Weights of a small transformer language model: capped logits.
Each number is 128 + 32 x the weight over its row's rms, rounded and kept within 0 to 255. Layers, rows and columns count from 0. Numbers have three digits each. The size before them is the row's rms in percent of the matrix's.

# layer 3 attention key, 384x256, rms 0.226, rows 52-94, columns 0-63
108:112077085066141182146149196156068089142118178112156136114160173082149199144147167134100084117141158165167082162138140113158208150105154161210094105117184224108101121105118125152181161105132102
111:202094122157165132149135204155121102093165074126142093173199109143128139094076107136117176113145104105158146152129086153082134124192096147082130114195064173207167096156134113138168167131124158
108:138125154064125144139115157193123115083111111116127131148159204066079117135129111157144195128152156167125103131122164133127135112142115115143217155136117166148102179137180163085115163122123221
109:133058122107154160110103079096188154154164186174066098113144143116138145123109116111178151099109088090108117142076148113156097129127077134055146137162134133075152147121126096112140088097147140
100:149094169160183172107131117074144105130141101137151141093119167165130118093172188109128054071095091128144125112148161173120132168118151145160106109109150166125130201039172154115080137063120116
110:173178083068147189179122129197128168163116098088148160135137123121140110098117164118158161160078153103123127118139075100079122130159074166155117156091085154132116164150080067149132148090128132
109:141184104108134164115154137200146120116158117113140163092125158134120109122057126162127130140078105129181173131067120211107109122100086131063118108154116134095101107103114175110138117111069083
109:159124142146143096158160119164111056154138125065135132170141175142145140118187168148120093103145141200163116157108121162103125141079138129131151148129092195180170129085113116101153073179080115
102:078096122125131086169156225113123129081174209118127100117137116128143192082162204147094130050129162100172184140100099100106136120094103124137173094127127144117196130142111104120190125054042106
100:117137142123160133142190157140100092104107122161123097166147078133139177076115148179223126154134066114125156118145136154197135125143158071161136185152047126127100120094151090116123074077141089
108:117117149099148146122129118168127154146093171110092123150174165102091148138136152150120117131133086130150128175091125185094075098120125200107085105136086099129123094114135094175116089102144167
111:133133111134129119094112165120030144104137072130147115076183077057136111107175145126108136093099125184144222169165108084115140084144142112126100139122125128196113130186096124118135138120097161
092:180069159141115175159115112151172154148123128111098120097132119171157067135166109180076106042158119132197080192160081135058187103133123141048113141041125150171167120128146148139144119117065198
094:083160134151120112075174158126128111102160192121094137076112110125084151107183122114207136182139160134117131125123096145159070155104085075096106119140105093098132113132121087101152095161159056
110:171117143123138110129157081155128102098126171138147148133154149164157087120173138094121093104185184099170125216180075119148132145113105135146149119085113159101158135171184172139152134117142123
098:114175143075137100137071112092102133126165115172132182161098168181126181089055100150152104180145148118095167110133148165158097087207130117081137149175127135138144091151091152115104093053060075
091:145130087106148163096173122137158090106137153150027124148130097161130187091136184069135101146111129116130092073095125131208135111157162126169167146065121141100097201091166153138100100095141085
103:115179093148084094152132140086052184140124140167117151130127117076143144140074096137173127098103138156078125034149117151106038190084152100146150179170098140095143104138195150118160110137149122
097:156118144164114016119098132088172107128093112131098101155142131085181152076170221113101095166107164118109209114134123091160094099112096126114159150153180127112105134170118192098133145125165155
103:119151143119093162144122110129075154173168085099065160101124105130139147112128108120142062129133131169094196146132148102142124106124193111120137157116091105111156123195135115154118128101113144
105:128084111141121078155135194083108125165075094127085147145105051092119090062171142122136193187139129143106129124175168111177086155101142087091132161121172116091100080093131096151142102115188132
096:145162136167095129124076123122103107115133061122100080126118121157193081096136101159122113090111134077144176092152144136135141138066116104162084149178214136196091156064171156152088202134164110
107:127135082099090120126134129112115121153129091160106110141088133161120120144118094129131156092053120103118128170193213099108133112106172082147069128042144139139084082116139059099103122149108136
100:151162131163112137111055130121136169168134186124072145161188096159130147150123124180083148126161144167104098156089194113100148129120178166116056064134139101121129110194182131103121113030092098
100:134152093087086177156155113201074170131090128104162114122137187157090130160157158124116151118127151153200146119071111163099179148165133151144151189149178151079184115162103164154129087088150175
098:165109119135107145132116148125160105147125119147131089104106096195111152167121075133084137122168153147187116161133134156140155120107133180113199145104134116164150143145080062151159043090193092
104:050157129106192133114109075104084156124057108105097127134167139125154171086160129135171120124138105086138146125138134186088097175133106082091143093160114072076141092143161089104113160117107116
110:083170143087135095148127186061123114100148105134122151095101119119139191048124134148125131145120104161121164071158158082135114154107140144150164105128161066134090120167125166131104108117139142
103:104094095122188137130162152137164145160137135112147089127104121132143086171174112080141147120081136103109124067101178172092163118139112142211102114085119124118136181127141153150099105154087137
110:131097191096199064128114129136087099186098117131129113110161160092072136087139136120159090171133121133128159160149155169150135088075131078201154103132112103111100118085140152136043104147185102
107:145102115089125164119089142171108114169149154112132134092112137105065118170090117091171181112104090116081133162122111098132141167038137169073102148115111140134088194163085174138171107095159072
109:092136162106138116161155155131130124131139172103173075145114138155066121101128136225164114156122136162127123059092136150176064098044068115152105167102126092076042095139170179098136093105183092
106:068149136151109073146116105112124157140107164228104107111174152152128078139118104136114163105082138213139171073156120141133091152108102132148153126115132110077099144082153118182094098138166125
106:043101157158112115106181105091159137127162090123132116127105131115089188139109090134110132113104152151132064158032109096152110077136110119139126195124134096093140137092115119068161164127106101
108:122210159149123136091133121141161151180142095118117151141082086189105110163181172139116127144136148114213116115155182114136079169113160100172131189130146111127181160069134183080123156126178126
110:146151158070115157127126169107105129113159122159171170091077087193138149167138136063090104176099167128156143097123113059155153158185102114122128144149142176143141125083178181115127125102139156
110:155163128079141143083063121104183115141154201151172122126126114131153100101149162130128111129091136103129102188134136090144122165133159122115176167124152132136151148131097166115129148173158114
109:119117104114085156125132152113101090112135072107124127137156130116070149123166109114157083134141148125132137109174160180169171129101140102096102154153183156078117125134097185139137132121153130
109:106069117109127124127098106143065100147082084139138138105122131182132130200144117192154151153090161134168041112149113142111114164121132125097057051075114133126142076105104132130107185114149139
108:169060141131153115098126119169137118114105111108114082156090107125036121105102163164148173149125158116108192105151121184147124140059149113116167081148051157197164190069143129051136121103106126
105:117167169097113117073125145126160114116144125135136120191140174115104132162112190133167097078157173087161160105140136156083147152199126124125089121144127076151160144120099141139142113125158098
109:177156101128111120097138155151188070094161162114117194193097147106110076171131092134127163130164142182121186117080106057132108148113088169115173059129130105129129126139136113104149097159109124
107:118186148154118142069110092131095126146120088141087125107150076144128118119143120095109170136129148142171095092120210096053162117115161051152110152133139147135163051130077131122166132164098164
# layer 3 attention query, 384x256, rms 0.228, rows 53-95, columns 0-63
105:156116109111147093073110076140063109173162135128123123116182102131154139107121172094098162150119129079104195101163116116125122132126149103138108124140198129122190141074114154138124105097255136
107:096119139086186085141125098101103111145192138190097160086116108093154126057150170099099133126071101206182156150147122155175147159104124120091116140151143120111127100117143171129138134116127047
107:199166122128114110121105104120141124129166169122072096074184172108116147133062147099073089145115117120153128118101129148142195143109129083151125104061155055098107151172116113128114136086125099
111:143111062106110083170097116074125150110102103149100097144131135116133117144068105191175104114131149194157178143177075132134131110128095139111100121123106078115130103173127063095153147076177130
106:117141151189064090140110163078133164141148148080112118069183090088149157156141104092086110114158093145181149190111154143124108116129122141100128119187149156115133147155089111181142131145079155
110:156116114118101136138138132115130114123157097143151092091085107149077105163110162125142125172109108152130139154190134125115111159185178146155175165117173163177140132085192152103100072156127136
109:129139080101083133191113128131184122136134148160078134109103128133187151098071081139108143178169199133131074107139106124137103124220141149127106135073110104113080136105127202114151131155106149
110:152181158067114136117094068111170169099113194116135140133120118110146057131148127146150153172095125130058144113165113130174155117205133104129118151141113140192092122118072182193207139170092072
104:108145119066111154218097117099105146142131101047141135136087122103123089146129103115041101092127148139117113129095133142137110104080106135100161130102175150122124176125155089140076128121140082
103:146176182062099143087128136153122146179201108116130173146158103139131085103144135127116139142218132178085080094166168097119109130133144142079175106126148189055108029163087149092190155142127073
113:088120148055122086128099145147134125065187125156154151200107149147144133156104163146164139105136119153120149125129135156191098139094101135092123140197092195104122122083124194145112153121100167
115:126098094088092134111156035061108135137133119124121119162097114147148196080078151127069156122118093143158160102110112091131117099096138184147122149103157152133169154099089190131118128108120141
094:150164136070084104151053201144154112179102126097167085190117138141103117158084157106182117087116069138142114206145098125091089106172106105117148096149145132119105101186118180117170226119177122
105:123121123132104154143134138098131157091156111116101107148167101102100137137155161104083171184096175169076112118128165146162124137148157176169103160124111115059099152116107118135096126156080064
096:123103100079131132080135122127094080165107132160094098098123097107105073118119064126135138129166164123081106064073126119169154092096110100123036134151088063136085080061127109158152103172117163
097:142130142159132116188076116204094097116170106189119161141118148079095157129146104162131113117108144109127087093132087137149120122133120056129100132089112070174069061119111142134187125131147158
092:139150105051197151083104184143097089103131192125104141104101089146102141101172111154140120141134116121140121081156127113152183170141092148060167147151111133150136126101158072135146117149163087
089:085130175134107102150150151114170148131142143133104162114172172094134096130153161095177130152155175148058166098153152182102168135145103058117122090173098160139177089095084101121054098169095151
102:111116116133146106073120149081129112108134107082057161127104176148128136144099148131132141119175082114126164119171080165120117098141130114118127131177089107164130115118147197149113094133150133
098:119099084143122102114133114111100125068084096148148066105149116167151103109138172133138163144137194077099158069134187106112107143093143132156124133074115160136137146131126139139085134077115143
104:137125114174096098189132161129165155127070176157073154163146150088112152103091162170122110132143095098132138165126117081117132156180164154141199126129160143143130151158144111129116158150101169
104:122102073187122177133083148172152160084100142097163132093147065113151131076090125104083176107098167183124070108101067102155129135084111150221153106133071135124093206085107108139165140146074177
104:111123118139190109103136160091184096146104081093092133093091130089152120094178143129126135109159146066165131155146095163111106084117076115103118143147151137112073150109120082153130177090147121
092:109124136123124140100121150165152143169133075185107176105115147098142145091097185110159177107146089141103154146162114098124125086149128096130122118167137147162125151122134159158139177157136162
104:112122180132158129130111097145122122154128131104137154103155131095129120150115085085130117122137119162169081119102111122140071100110207073171149078142142204152126081164109200123076178181130158
102:176061117058114091181096161136109136122106130119106098100154046117190092190085080113096128123083162070162166156109110094107163163140165180165146185140182157114123118191157090175123124136114125
104:197107085150142160091104161143143165169097106109130131178138156145081099142212144155132152120174098142160137121088105151118099097127139177125121185084094145118134132160060110099113143085121139
102:131183087141088121148127087158166108138111135122137157173130055105098115039072166126163126129143104162160070154195097129123179149113180099165151110151109101111086155086108141067144149119145134
108:167108036079087144187097157155136195170102168151071134109111155201084088103124153156167139118115215141132150121107173086089143128163124122127108172145188146152070111133159181144141072126086132
105:134103126062158150134141157129100131172131075089119142206128119088162127075149088080061166128099160130206197078101164167136151131097128142123153081139161068118153121139131161092133151143088124
106:125096119081121214111151130184114119175143118168109137132136108135115162098159110103119120167145100084137075135075103120142075186133137137137149121165113140145098149135098058101121093133119144
103:175081172107119138134115104146152150117079144161098090187143120132093193103132160119151111101139180144111144143133115123183139144124106073133103090199133137129115131131127118065193180101109152
107:144136092167182167121149077146115079065139126076094097125195140112169174145138171109154047135115074115155126122134111110169074122168114176202163158074090157178167115143130132133151140164114136
105:101083137072147151081162107123162136068113124183106117099073155151083166135147114107132121107109117167169158227129192085157121091207091097091099142071105144134114051165136112107107172169084129
109:109154120177181142111130139151148117098113122137115103123136109149118130158100129085120083103139083185179081199111080151124151165091130128091170110071132194108086164059119198182164114143103154
104:092113162130167142150138141107122169125118146119114138126117167081086121088172096146132127134125108130178139116185124145133153142108142131126148121150101102127080130168095131155107120105171143
114:122110095099121126137103145173128068117146158140159131107136181082133098155087122086144117177106088081136133117136174088147152160127133123122145152142063144180102129150151096190116163136084091
115:088077131140124107135162098159134084114114172128110082088066185130157188088154097111089137083073113094129080145078085080123112100134172129052129121081133102137159160096140124162116107096129089
106:165146099051115119132108130088113108112140084105119090119060130171136095120145072078088147086114141147125086079142172161127111136124153113118143175116125118096145096139132129113055129130103156
109:124087168080130103154126109171167133110121116088128097110151094120127154144116146093160078156154102151124138110143098132153175143142063103154087076174061044091130078154121069188042125159130128
112:107136160100126192086165159156112142114131152188162174132166168146164195176087173090146081121181166111151139082152163158097135095123089132125109112129174076119166131136122148102067152131147137
107:127102179183150109156105134126098156102104119131144126075151159098132099115130097174171163133109197061106130137168111142162119170071171160154050109129135157177091167108095146099087137128150078
103:067132118129130164113197125172093128183095176150107162092122131109104166103080186134110094196206144090130160143155146111136119119078129158146121163114193166139120103068069169080075145091151199
# layer 3 attention value, 384x256, rms 0.201, rows 0-63, columns 0-63
128:067175133063108124177089093152116179141090140157201124144070173157180093215061142169226182137089115126109093106094082092108074146132103133070090169118132109108157136173098163073153126102087184
128:138141118136116123173099151174146076141195061148136159075106124124136064119104127151094113127157096148106138124138189097127116087144111147133155069094098142119141117179168089105129083146058090
124:107133118161102128156114108128156131156137086112191193140109097080098094068123159111096046129073107143114128103081140122146136110154190133116117147169182139073151124086119177186149130167125165
123:100115084147144145123154088102145077158090178196105123126108135148151132130093159099116117135141123173098189161154127177118085139164132098160077122117108053112099135123181136106138160076105112
127:166127114170134135153091073120144116072129117123149185156124117120142081100114078132098136130057136107058125098114209100130118136141102115102088076125110175128191130130187130165098125148111144
121:065163133154115119085115085138098179093127131138114118123118113150154129103090155086186154112179134178149148111095074103129133174108142188163062169098140122135161112057142136137143113187170122
121:104095190151110101122115092121161074129083138114137066131119134160170148152082093119136052111114134115127148150054143040103108105123092126161129122118130119076065187133153046097128097114137124
120:124113145119127134094105092147184129200106135139130148109118145185150095103166076165100081165168137113159128121119134223091074100042139067128128085124157115110178103120112108107141163117180143
132:167093150098157148134105145121179119148184119034147099110099147050083100143068176157163124118113191149126165143110183140100147154121116097103177153103133103130207139081111186130161167076116089
124:135097100084043143155129097171138121130135109133105223177201120124157114080156079149089127120138101086151178094146119111128155119130116116046112126092159109096139057121107113147073155081153159
119:175144101118103168139138150152174124108146123164120165125087131066143081119162101130155113144136073115153238168119123208129115094177080167150149134106130106096114114091145065139157166127138110
114:128129199122126130127085131169135095129137124120106129136151153096094137120057145165135149129096123127147157115131132133157083130123152196110085206109139143138096096068085133113092079126105064
125:078076148164163147175123162106156123134090147100100056141153144099108131153145160072158139103096084077178143151134172098132138148138124152078073111138168133176140123166157129135126131168093114
116:170081182085125111074155135101128161136145122155168141070097117074100143103127085107110163134131141100123169136081148120108129095174192172169101103116137111137146148154148112107146187146048091
123:159182124089141144167143156109136148124164131188107141093164177196189112148146037132131107106124156147112109138064170087121140138120050149095151121149139133138101107119132157167081140157131152
123:158145107133091167141195110087159139181124113165133125076145192098163204232138195106161158183153149138147173122175107143116119100169133142085135145126181137119086114112123107117159093196137173
110:132117139085154140164193178131139072120133189156132130132109083135129101062089150112067142125084104113146190114137115161096083199084173136192088157106106128145142120106168168178090156166191127
134:128158122151115135036126066149107110104135118058132140179108123065111146103139057122093113160096161093170155133144120150124189154171113130100155135155144104144133101198136167142109148130089093
125:121113063111115112106069102172175113095153147100126157117122154130114097176162101105047143105065119143093135056129127133136111121108103126106105109161141174133140146089158165155075134141098136
134:161084100153149126146146119102146108196097144071065065131167115150175149108106132109179203138101099116074159130109116121114080164154120113075096157148108148138083108144192161153090150152140185
118:123102109135094113091117146115100153069152122096136173145132105093117156130129066128115128097158108111109155138105170176154137108125125082076091144150081066111140166168166109174157156120123085
132:140172145134100130145219138113089139160126085159237195100157165078126150078200082143190182154098135183129089099169150089135134183125147105192150123115151105172111080158137078120074143117092132
128:103085173113088125142104108166115077071122125081149110059127202141142145161133059119131101167117191089151169124210128092121111114168124113125141148128123144163141116185128148152098113119156160
124:170149068138108145138145100121104121127173114103147093115113116058168085123129112096096129147106157126114155148137162192119142099081094069123155157145156125116170070162186119148108124122112075
124:167144131102178158129165169134095110129133108119118148140173112156159150199066138081160092138128124096094105135170175136119114116124157125123187074122081145060126102125100157116091159143120168
127:182176128107199131134130106159086144098179153139091119110116137136105071108124119125122142114155122143128112151110175103127159132176137140175162115151107093153115129088094154116105149136204127
132:141090150127094135130182112141179077187142106146112160106201134080167094087099121122181140103048133155168117156165129094106074181130154139168137089139125118107145106143059075151097200136100130
121:155197118154100117172115139136148112149158183144066168119125124162114111158099096146125129149104050139134118110134117128162119155202100136164140120174207170154119148134064135186150118109096130
123:115086116116172180133201206051148135139117145154125117128104120097147120129119113105131128135125092128089098138127104134159116156072047167173143152184103083102112143091067112177126126159152108
116:159109155148133158172136095133088118113122162139105182117061097075112089165096063182113134091097098107186139054164084135117086105104162129115091109158097139141191121105122151084130149096142110
121:117109148170157110104166156117136096089147154128099142066101135161163126172151120072089131141105114108111126104112133120151128100106147098174085158186162146109172156206114115154129165119113190
131:107120105160133077145123193119165095113144169100120116040159126144149122183107135183180120147129120108088137136088130201116081147179162139079131138062047116162175114127111115081197157154080097
118:083110219139105129070202107141064145160123160121136106110099159138126113166127074102121094112147160160122150120130113126116100134103119099130136134104127154116123129083167136105109106103097140
123:148124166170157085151139133187133158149136083101116099104165173115169159083110154115097075164122096167117113137135185178230095118137155126158108112146115150141120133142102155104179179096099168
126:147151106155150132129095156111133161070129146103129137073166143201153106148181117107108132114147090193107089086095094133098096131126117143075122111082168177082159130164117150204096150155071075
124:086178089106090120156092105109138140120158094084136116111098159118154158102112137157114128163128129092117045098107156113122128106100175150092141173145128090205115121103126140146077172092137105
122:122144131120148065120156125083166100146089101070123131057188104157109126182117137118192106141157160157149133110128087108170111105169110083078120138131128092108174114188149142096120085121138110
116:135102097133148073110105060081177100154133125117116089115118135129142134066093158144125147124085169151116095128079145087136111131138127169134114060171140129103127096116133093126140094125101090
130:087079163150106120128156082099100166143110115117073144100104169085029134148140146087150163133142145161103054130097153133130136173074141161213065152165180130159075151110089121056113092204144117
117:166047094125106109160088132106141164153164107118168135128213144114070144144133172107096087117096192126108100153171169157184085106098157106157130148103095122155095074153134169116124119110100154
111:161131138149119109132149105103090157130079097133127116202136115147107169131144159177099119130142109122178144131140118148091102141108115092197063069098204089137140115130181092131102131155154081
116:063101112132159120140084132103159092096142179121137147181099184119121077119141089166076143154114142127115138117114074120168130122135105158095159153093109124099105190133176142117132159149100140
121:092112111069124137161135135136123184148121101119149136222069122124136156108115203187146161136129103113080140146169126117160081096120136097120155149148123151105114147119070114165122134089102125
125:144112111088093072084163112060151125129152172159179101118088101124163188097137123130175173102075104143092133087137145169146117172129136133136166141140124122081137164163139154161123134141065113
125:146117182183110164154116150112171143127121148096141106155094148074101102109130160138125142154127110146112102142091041096132150145182167136136136117118142135139111081107194133103101093131180140
118:162140126136051162114160173075059108191092158144155188105158099150163157185126105143110089159082098072171120110086127127113096115144172153081125147127096095141118157076157141129135117115101128
129:174143157099191132154121156201159124183160105160087151162171123131148097131106191160115093143134127120152140127166157026127129100121143087160134150127146131141131114111185111090132108088076135
125:093114145138138148137071095155149129104161145140155113098114148110102199130135137100158104109097123092115071146167131117119104152122146074071114165081114129116153129144117102181089125153159178
137:086182160129121162199123149151145164132103136093089095139138101156130079187095172158188136123143068178161135113111162143142158131173140171167131100119105152092106133112114126123152131129139130
119:086114106074152148166066110150122150111133171151110122111162138176160116133179191152058108133068168116126140056094112145173074171164123113081144097119106101108158141082166109118121125149097135
130:124157091141198117139046102089160090117081099143189097145126109100128108120141146156143138133099129086112114045131163130114123112151144129086095167170167116110134151132054141111149114123124162
124:135151150130072110132157133170088089104112122169072165113177135099160108171096151088162102120166185137149134101078122126154113027159134086121160057139156114137170064126110076180128101102083114
132:141104094070113124124155083150128143127176106070100096230140134101162161110161153155149157130130126164122177132142142194137158124114115162175130160131115126095130157121110079116154148145156163
125:181105141039167093152129177111177123142122106136140059132104093158119080116168088104086115131083090122107143141155089101134147135166164069205144111137178160172125150186102050109072162165100151
124:168122121103144130052117127158115164149117155145170137140127059123140160157180117103120197148144118133107059153191129097187099079148117181098124138142061152058184179120137171069118147160185164
130:148068106111109058138153183066152104089069163162150084160120131172109144123166081168115125081128107105111160120154093081140089133087078082114118113113121119125087190084104135121165141194133098
124:193177070160135147069093159087162143147105145073156089104102164163143070122162103139100127190178138137094140100098110165141111113147148095127125142159100159094137117117184090084158139226156121
128:129160076111152111140111100095097113131090150114096185114073145098063135136151093153151104157095062100106115161118133158144210076119114143117112087156131100094150101158149116133098132090125130
127:172149124114056121075151032115128153119138131174110087177191133142134135147093096159110102147159127147136150121081149091113138131154123130122133144177095144108095134115115142048199153092130142
117:114171184190196140132086101105159154121163177161148148124124121112154118081082148117159096165119155111131114127118143139142148095103125111117120192131165122103133132135157092134130067110161154
114:168172128116174117157136158137112167123142147137099234111106093112131079103148165113115141105110075103145081098182116131127130134105093186108071126176133139178145138112145129137168124135128104
120:081131146140144157111141079126064158138164126149124158077128086162154202145083126144124164101140074122123143082185148134162088113100145210152139157094143107139116148105092157155136140069146171
121:126092122125129121088076104156087109178171134181137153102081153084136093147097169172118119106162093164121137102214130082122154103171134133175100103136123162138124095099079117124077161129112136
122:151097079165135116131164169109143139142164095141173122167145112108137052226079138114134135156161164119110126145062108125126152118133118126178090158128072086104146081115171132127079175121116113
# layer 3 attention output (transposed), 384x256, rms 0.186, rows 0-63, columns 0-63
117:122125175101145084150145117112151145133129141063138148129221159161090137112155145101151130097126106154190130111094168158092127089144108137097143114115077133093157093090173093190125199106113071
118:149199080135135092137133143075089094087140131092164090145119116152090109135138175164148128154162114094082087127118163086178115157181153131114093149139178168123105152141173178087167120115105141
114:151150154132148056125105140165137093087167135163111152182113136100153085131164108115160111058071080179173128096114085124083137152119143166114130126119117120115062126104170105091148160134150063
111:114067079122114184099077150169164178123175161161134095144082120152101118121106080172138031115123166091173067120095087116144138093076089128099122129124145109120157113063155098088103106106087129
120:183216115095157142130129056177085117106170118115134125178149151115135148136120143100159205092144125098079126068070101167203164157121152168093107079184100124110108080125164181195111071130090174
113:149113166125141114084110104084154108128129152123199116146117104113135088161101069109144180131113150187145126146093142136088127165073184130148166114126151142104147096082076113144083096142149153
106:140075126146136090087141130196103079113144086145149081099104153164150114072121066127143107166149137032109103090103110083144108121159161091127127155150082126164180073181122152087117069127202163
110:125158133143124106151096082199136157121115143122164148158147097112117105130196120079092095202129086130162092128096062098098127146161140134115067098154113087113115110077128087128102103089125179
117:147153109183162087123139070118145139144134145044118143143128124117190111083104133142127128195135117134134114185105118115078134098140189145137137118100138060139112129195107147116140145182167057
117:165161124205146188125100130119140149125164101174115176122107138124108128094094143157111162179123098171083053148040104098096134091094146132184106096134091143104102169134141158132133084147147107
115:143156086156118120138118141119077146113120144150091125131119098176097152106086068091088103116163090138102181162087147145124093119128130130093124149153110083142156107163124143168205108124101136
106:103076149099124209134154108075083140177112143136157127142092097143136157099182108133148145137119109128130076142077154139116124132102166132133115127115165153136170054074110089110133146114128101
116:134150232103164119159143145145110107190089107172092110125120115149140178142132157143119174121161154124193113176136120097123170172144158070144151186119105136161143087079105137147173132113171183
110:109205149117136122091092110176128099130118137127128116186146116137173155106129141093160113181183108178118112145166125076175104128091154140151156132128102148149151121124136168090180148158146168
115:097158143086148119162069135103083155111117149167100131159197144112181125175104148128081127113117090092150149131143105090114117124167118112099107097147142126069097124143126137175174133138178177
113:117139132094160108153164175084064123128139166186100134152152100151099119081135115122157111154132127071138174122154072129136121102182119173185169151083126207116086122117122155121159126171096118
102:138026075098187083175105092214180165129158137139121118124192152109114151105156102153112142113171132100076155140140103134046178148109127099101055069111096128137115172156081117080107149159135202
124:132095144112156117130189148125111082166079106138123139157159171125140087107176238133182135164153169108176148061124142039198165112095132075103157091137092149151146084138110139084143150119155083
113:157150154121107108115175158171159175121163147094105124142151104124145155134069181142185181179137075169075192084126126119087142123099107131175156101178118076066126109149151129170087135191061115
122:110095142100157158104143185085189124137152163129084100170143182117078181120191170065095106130116126109158115140127141151141160149201153113133117136086105072140102143178103160133143148174144131
108:110094126173084200133169112157075183117094108188088148131119105124177103130081112156113120056127123132161121101164143116146171111182115092162072123154099153146053149139158109140097217106083154
118:163111028085135110109132101089086105196139108115090137157073121076099126113159120129128150117089114163142150069151147131146115102122102095170144121130141088112117122145166189150154098113155166
116:137144116154154173138146089255172130130125110099158116175111189162176134139160135132136102213132113107112167106132121090135137215144125166142091168125131113101156106182133109181152103119160108
110:186110142128162189108128129122153139153062126110074166140137152161104130170136160165173154141125174107110134137121098051173143142147177151164128130102183093125128070133106153107076103148117139
116:100178084158145135108142151179136143085133120117199132114255134125130119123149204157106149141103157147110136105149124201145156130141116137168176149142117121114058179137114097167120150144131173
116:219201115091167113077179103152115158126099154134155102087159149153126125100090158107128173162111145073071108116142096119153158122135119077142102100102137088137169103154125115121158131132120177
120:159134119093161130136115133214128079165173142195071107089204157094146154112113127160101081135104163103156108201118112107076096143120107113163173126098185104136140136123131121074162155129049100
110:164065110108081125157098194122121070089133105103066154038087157132072143110169113129132149108141086145107124112114085152191149124171141138124130121185119182160093151136204120154157168138085118
113:141109139122142128111128126153150151111127109214186189141112159136124083058144184085116143106057174088138114097082127169113110080132146106103195164191115134158113115098162129137126135145090125
106:152126101168067159157105200175197151111086108109128190087135173166146117126045125116131058128077101137064158140099156132129131160152162145172123141069061189176122120100095142146089189150096123
115:140177179108129146141082089166121123137120155146116158107115163112108086141133129130166125073115137105191137139147023112112136123138155139185119127132106106112124176099161133134124121192175147
119:156158158101106078116132144157105134117136094084152131094148096137128168123120150112094113123121121126075117157124123120168107209120121099098060158136071180079149125112130146149120185142035145
109:151173156095146157160177096159146151183120083067126093121220124123205087094149164092151105121180133128130152106093169134148164142135149145090128107143125142122098157109120126104133097096159144
116:115120180132171169138104067060117128104148155143138184161212115137156119090137111132116147069133102148080124081123087169144121167118140179134153166161131065159109201131194164157161106112186154
115:064089139117134079132098101178137146131118135081136125135158130127151129108126128120074163082146091096146218102154126151174070129143180089088143083140123123126073133118090132201120130093113159
119:150120121117114141127149103095130091118116162147198101090191162127088157117126140104093195122170184145117106126135152137148153094125133134153067111126145112175177153223192129057131158139057123
111:122129124151147062133147092076129100181138200053119123119129121153162135156160167098115181117167190193170105161064095112172105161100125121130165106168145113096138112147108139197118092123145130
111:136107147124090126137151117141127109145142126078120140153117073113134094059131204139084120102167131175156139132079108121098087127100164130165105119149136122129163114117143113093170123147090178
118:077144123137100129150137107204127105162093139171159114072102168123158149091155082109191169119159064140129126122140137088085074105090166147089141155150098140090190090109132131115132078129134143
113:087126138152166079118120128159119141151137139100122101118129143114120152098182129120152186191114122143119119137172122134068102149095067168157102136114145120147120121175118105129104093088104096
106:107132111160145051108142106163121067218139112212115095115159123134080091135160100158116157096186130141172095046120126177172163150093142142173101146097098102120055125123062141150161131090117155
105:096094117133154125157128130165111156085171111147166106188180109117159189053188105127102141127124120135127154142144171141112105118105101129091132175170137091102164143122116147147087166083168106
113:097129133155107100097138125100102110123107061078178118115103131111082083095175124165106115183188123102164075078119120123154132087130187106130143146201119139163116135151146100146149193167180146
110:111104123098097114033154097102151080161124106124135143114099124148081153112112160127149209131135155086141139154077164125125164131129146107111121098123170106099106115134094147127132146203100066
116:127134153210096112105169155147122137136180130127148193091086127134081063115121147103153119210091103161111150134129099166136160140135204160052130201082140106134131134094108190120140091125141138
109:131176132152118147131144159162095110157128112176156116147190087077126117136085135124148084144119130133111112120099159132147121085100094127094132134109149141081077126133097146150068105101121093
118:135111145081094171103165106175140158121121156147169153135142190125125147161127120114089109068122080155095093186134117165117132168133058112119091127102129101127093178148122057111092104082166106
117:142092147159151138070124110144064136106125123074174124154166113126134100064123139122195139129145172101163135102173154103069112118132095092189118150114087168138130081100108148133125153137095127
122:052101073130058081139114127141113079115178166093113117112090138159074135116123150190143087104097141132090104098125073131155080082148119123130159154090153135149108146106069098132145102148152145
113:139113119103142107177141165074137176107107094120138091115120084125104124145143130141170193152162147130107119132128193184126117143079132106131097155091132128144147103117125122157143117188079102
114:163099144138139072166126147070108112104093144126179126103061195126105130141146081081185095104148083146123120117143149160121081105110131051159147126143116154133135144158100094111080071152111122
113:154122106100142158178130132074145128136096144153064101139178152163132131110170088194107150085129101151107117091192153141119083170080038137178107167142136120160143127163126104106100144152077097
122:126130049117098110097152115154087114143051163141110135087173125145124126050134057131090120114153151079061160135097115123072154115119131060159169143143085142103130202148118084160127089106160101
114:119086137138174114090122134177179096156071116163143089153136127138108131145113178102077181177108117109125096142186160126156148135155072124123171131074088080143096137135131118131178166188144168
113:130172177043100111134101163100149130174158111154161126102074085169155132126099158096165141103131151142045147153172160147106144108143090093106131139131138159121112146141122145127112111148151121
117:150152138171108103129129093096123148123082084130134154059124138149148173116183142146123096122112145117099129125101145190098096120088060120156156093074124160057112140097135199129135077139116103
110:134153110107121133154143146101137124091098091175099130151089135160098166120138175104122087103188146118154127138133127155115113114147073054028088108107061122124104076116134130106081087142123121
121:125136149160130135136152174135084105116117179138139137120100133129116099132115115150142120077120161061108081140083204114121172188133175120129159130130116126145120105156151141151170155141119143
118:165100141152076185098095184067219121125124086125120159102096074162141139122105146107130092141110167127129116101113092195139151125117099158098127106130096076126105230138099095135147108044107113
114:158080091133150098158118097073104118119080143125180150141146137176091063165188080104137073105147071146157112148086051063131116132123177099136107101137138129148102187124052119117155124177186125
107:106146154158101117162118124135112181162126140189148131147119178096122093151099083225170089102150072131058108137132157121138125100149182174156122074107161117112185110084136123128082139158078128
105:094105137078054110117122119121111147127185111080081154118117140094120119181117123174131115177155113101083130132163111108161115101146084184128114105103130100129144114147143130164110132149112121
112:127193120097060115222161053144158113163160160076126156133148204175129122098132152130202078171124110116169146164160149115129096130100136110187096152097100116179113134105175091170143134123081150
114:149131155102117032133104104128170123160156101115190129145144106159161146123114149123188100094079149207065132104161107140138083127145127132158143152191106120161146087105136188104126121133072122